config.toml
n_head = 3
head_dim = 32
attn_scale = 0.177
init_std_up = 0.0377
lr_head = 0.0131
schedule = "wsd"
Each number is 500 + 50 x the weight over its row's rms, rounded and kept within 0 to 999. Layers, rows and columns count from 0. Numbers have three digits each. The size before them is the row's rms in percent of the matrix's.

# layer 2 MLP gate, 256x96, rms 0.117, rows 0-56, columns 48-95
089:443476565445502663544469516465380453566494519495463516486439527533540539550463465591472512432583511488515591512488513481544553500505543491518515
102:486565519508402456490496483456565572482476542488473495397544469538454536571454526483371417448468503507597452541479394547525430510478442497460531
097:460554463498505589591497463519477486556468396506434487494441505445490532500504504563449535536555578581477459516455549485504481435532422453439504
099:485514473549528583513499592498481449508436492621567557547458554481531440511536435503426508455525492504521480467565569466434487354489558535539462
102:525544500494496510478506472481535535484482507461470423597484585474495584504484485489510437546494518481555488514468412556590478527398526553373463
097:522480592433504519410565428526500466564477424528520458452499514521463474565522534441522563518525445495482551518612454523496510482469464497473442
113:494617556449452587493501482540513423474562482492500542510512454600455536518516462432478618501545439547529423456536469545469457462491490518610597
086:548416524539502405573609555458508435480553567430549535562431494572483447496481560551553470536535452499606487494501463502521510548533501534444517
100:570525414463510421546428556510515533477518478480463541412547571506549538398437470575424343507454534432559439486461472553522491548524534496478491
104:505557599458580435580545472563431490506482401508489485563539476600450564550602502566477448518551489579432526532471473476495526487454439564555500
102:486425436466468521536590518430531535512577509488502541577481402541579506573571443490475482550488557576478562497437520419498497429580580436541531
096:548439424483543478494511537437587539510494506482563493420421465504519384498502463439505576501497486419495468497528552401500424539538514473472493
101:507500536520387578558469468498548479492462573473464472410527464526420554496480536495490536522467486547553469436527485438506609513521580497452557
102:550460548490506445422471477465572377533443451401449493475559607492487548540532620489471591518515405508498469503577418537537528510475487560461474
098:617533595501541532554469505520485457526549394459453551488484504514556555547417601558462546498553497464490524439420507505552507565557524506536442
103:440463422508545521426444600459519475419477568551492520487563551528420543569535499469587541406545484530510602520518494470528496437505547433536566
098:436383511522516500556493519505484499565528562556509505612490461474508532476452361540500490498543587456537492500444581444512463471587466442485451
092:445441550536488484502493475509447508532596561468501530538518487546540591540523639549452512528508576472505556569492528500549528474551523492513523
095:481558547431519529549503394467525438510456512459421492540553517478541485471493413542437421435647542543485501444437468535539544521489471344496469
117:494475537503484515509459485512509578519610529493513459533461528476586420500590500424480539523428533483535461505566514496520436584512590476454427
120:473584491423446518488466454483508437643502542531537531429542500479442492596500496447396545506563461515508522638467522467456500499438558462551527
101:498450481497439505638520486565538516444448529503487435471521519528514546494487517501564489382440430591532465410519529483491474475455441472492384
102:445582521528523530460494510399446538564582485491490544479492464520499632615588429519435505449571512439479556502442532467459496464522443512529516
092:544514500550544501573461488577357596549512491537523399473450463477559481446539598546485552528540511450538531413474537557406493523530458497491529
089:509509561525319473517455545498466439472512430548550575503461427608518550462447459474527579474493472471458528476523423459511462486512555405562572
101:552532428450454509548572433441487563524604474529471562476505486473505498551449442431469482414443499468498510424535535478528443490434402462554487
097:532544512493531488535527475488501572538445526517386547483474590521501523456455443413506438518614519521508484436501500498456490467479466412478522
104:478516447505534543521489518528507476501478545418487521422333417566475520562457518520432457434452587509529474552480494571459529385510487609480493
096:500379492404463473557546468470570521487451432540477510586554510604449532578581493484563534455431490452530448451563500554492548435589453462536535
100:521535495496504410522546426406539480491481511459518452356442506563523454520469548402479573484543410506463494505549446551559476557531506538518521
094:444483491616523531510437522485516516507389503482485463546496487527473543528478405526528558526534552559585572560498535481460463568471496474499583
096:544485487519508508447448553595419531429481576483497446511634423479458529517492603421530531540456516429503447521508422512499634488499452500560541
093:548487528469522509506494479517413526543513498456517472561532428451502422455619478463520487440491534435468451514489583532446443469345500496489608
089:556585538463460569404363451535487496461549510472572548565487500439516499477549568484456480518510494541517456509548489563521560474486449472568451
112:410462486551494522491445486543434501524517504549420500523546410466529485381449557511508489470530415448639547516531399589458506512470594455499502
120:544518493520486384551478528494608449489479476368527450460595585566461475503442519493508458555435436440514450461567550541471500417476510506475386
110:564525613474504558359435404495451475536414462451465484460529423542470459493487546574486517447550481503393455529453485457511479547543515529489472
100:405535459504469494530464513531381516508536567579573468489445490489568477496502437553458559480472490518657501565498502488553517551580483500565563
093:475461456552423582504420523522458660583472506547481549541508528411532548523464405423458531468479518560559558481572552488516470528450413494551472
099:477470512513399514468482544409504517498488556486438543486433463476499442546584458526483526571347549447519514517575550534474458558545474499481467
109:581581482491614445537392573460474541530609468465494502585452500481536498440485489520552565470478595477531522502512437533463508475493439512412429
103:514504408439461565524495552474466568510456433559559508550522529479466478472490456517416548474431559585600554495478494526493408571494561540462511
098:511392452508569515440527545478523609541544486446502538527532447509480406482497560486488591504459545515515425512499441515403490553470454548463503
093:450414526523470540491500451421445468498585554398513562566391460619483503489487495502606544515525442457503589540481511496479518540462510522444445
097:544540546526587452535472529485556399457523484459395468556511536554498571562459540478492499477454534467583486454379509466520600414391470505446535
101:543513563496508511518487475488546476476434475496474512394672528527586499578618549488465448448522460515474506442530510508483478439534407485555503
091:514491472419549495405517454618515484528476496492418464535495492626457497477407461598477530502495464527392480474519461470546392404476428531517447
105:443499433484442486553514515409523447583612448554487483560452589487537495542510489485526520481451399538585514451478503467375523518568508524524447
094:498593511468583577491529454537499469470561439523506425512490437582472578458510510532475410493504456464627521487539519487512417398420478449445578
118:465510599475488517435348523549548495455449504497443485508535473535535452597516541379515445407448472504495546509461551548535406529492409494453486
090:478464489483552506389529444528454536480449501596512449460470485396488465540503489456520512434544457506409511492532563411565468473475493474486523
099:496506596541493487429428597568490529534487539486503517508635522384551467412520565450425501476451548471497487553601457554472430571480445535504479
102:518453478495543449587457550516446605565553458461547492568502479486521535492641495488452563579464451467561501446549526500408570579429520456557479
097:467467414450461399504470579548563497545447384476522543522438487522515475419489630600509504522548543536489472400593427518439493479547527565435485
101:475539496492454542499528469463507449512416632447474476396542469570536523450513476529500495543474461557513454560450444468562364509393509520333469
103:454450514521483555500398456499487499551435499490432583407483564445446526454490428470530595472535529533564460535563537519434494534528519453531497
089:483439570483420459433494542505482495467466505441464449428475579459502481438389493489540471475512498513561536482465456390517533510477498492488482